python train.py --d_model=256 --d_mlp=320 --init_std_up=0.0523
Each number is 128 + 24 x the weight over its row's rms, rounded and kept within 0 to 255. Layers, rows and columns count from 0. Numbers have three digits each. The size before them is the row's rms in percent of the matrix's.

# layer 4 MLP gate, 320x256, rms 0.0522, rows 306-319, columns 224-255
098:119125161114144149167130176087117095132125147121125111124135119124107139097143110170100155130109
100:148111128072172153137079079138142118153158116131184074136161148147147155131127121122114089093074
096:107114146167104117130128145118126122133106123115155128105121165122130139119145127134084141105103
090:145118133108113116185139157161152135193175101124136102138108154113146151083128160126110152133126
101:151080138161125111155086127119140114086109118179144135092128133140117128144122132193139144098136
107:139113139128128133095119094151104144123168094125124092150166137111132118132105125099162165122147
093:137145116126135132153120113109110132127122098118152101126116124147121153101127159128134127085096
098:106099126155085106133124131130099107148166118171130099158133133122099087129139107127143114118068
096:156153123100123151166118146126101148144132123147138135085152105119133155172135138171121118134097
107:119165110130118129141112117116117089128103126115072142125121063150112144121110101130121118138130
106:146127130150129110119163139153132125175142096074101116178090132138127117139134124137139150137153
093:145116132149143108146156162120133127137107121166125104143108120117106129131127141118133140112129
088:147082149149195085148120106074049151083145149133140144133109105149111146110150132125131118121134
104:141148136085148100107125128195094132111120112146057123179096121091112144110124107157144093107134
# layer 4 MLP up, 320x256, rms 0.0522, rows 306-319, columns 224-255
102:169125087150112120148108121090128133109159109115121132127086129145146156139098149163106101153128
099:173145136147119106148181161111103134119106157139074155121106119127132093075092160143127146140168
103:107125094169166099104109159165130134152151145133137109132074118129079163146135108154089098086179
095:138158095144152143107109108117094168131173162109151153152144114114123199098097164118116136167141
100:111127141134136139125169148173146171140128129141114175116107142110168136121143139143139141130118
104:139139136090135110139144151153111140135084150157139097090101082145139132148146124068103096124089
098:144120115131149117107098131111130168137127118104112146123127139133149087135131130141108153101139
095:121113112163146136151148117104166124104095151105137107139110145118131153078125101168134103120079
099:125129149119111107116160119121160105145169137143130087137098145153118084132130150147107112132112
103:135116096077093161137164145118118133120091147117130083149161071149177093144125139124113128115130
103:154096116121124162132167112114117147152165152132132062164142127123151089122161096125123142117148
095:177085104125157087149131150121125124104077146118142135115108110139078126103127148144115134129146
095:081140108120071153095156155133192146168095097145126168170156127106142116191100123119121152136140
105:101140154151129154131154108137111105079104168116092100110131095111089172121102079117133128115116
# layer 4 MLP down (transposed), 320x256, rms 0.0523, rows 306-319, columns 224-255
101:109105148159167116093144161122110145112136149129173126133139121145150091140182128140150139163090
099:120150157152088137121094062086105087083146106098121119126140145135137133111096092142106150136124
099:157152171106103105137168123120135152145144113106099113131164109139166120141136135151115160138115
099:149138099145134140152128166177130135157153119108118105116154154105151113127133048122102129111109
097:108145094106152143107108129117143158095115151162157118141121137094128091123130130212140089150103
100:161141095143140186121106150129105110157134158100155160156134157156136128118106142167124145168129
098:152099134167118125107122128136104101142110107201152179140165120118154111150147165159194079158151
098:124141119122169143120122111072100137099118140143079129137137164111126117161181104095141174147137
099:099125099129161147168075115115139155167133131123098139101119133078159135121148101091106168098110
102:106113151102124152079175093131105204120128109108151136063114117155150171167151164078151118118128
100:121148163133102102105129115133111120123138116134144198140112093135100126151108190146174133156120
094:203123160142173105089124141130131128118096119128117152126155163114123130151135122126114098080126
099:135103174112163147108098070122116092144176114172114124100132090114146136143154101106137139160066
104:149100165104136101111132139119103127176129113126101133127164138162112137154191133116101097114100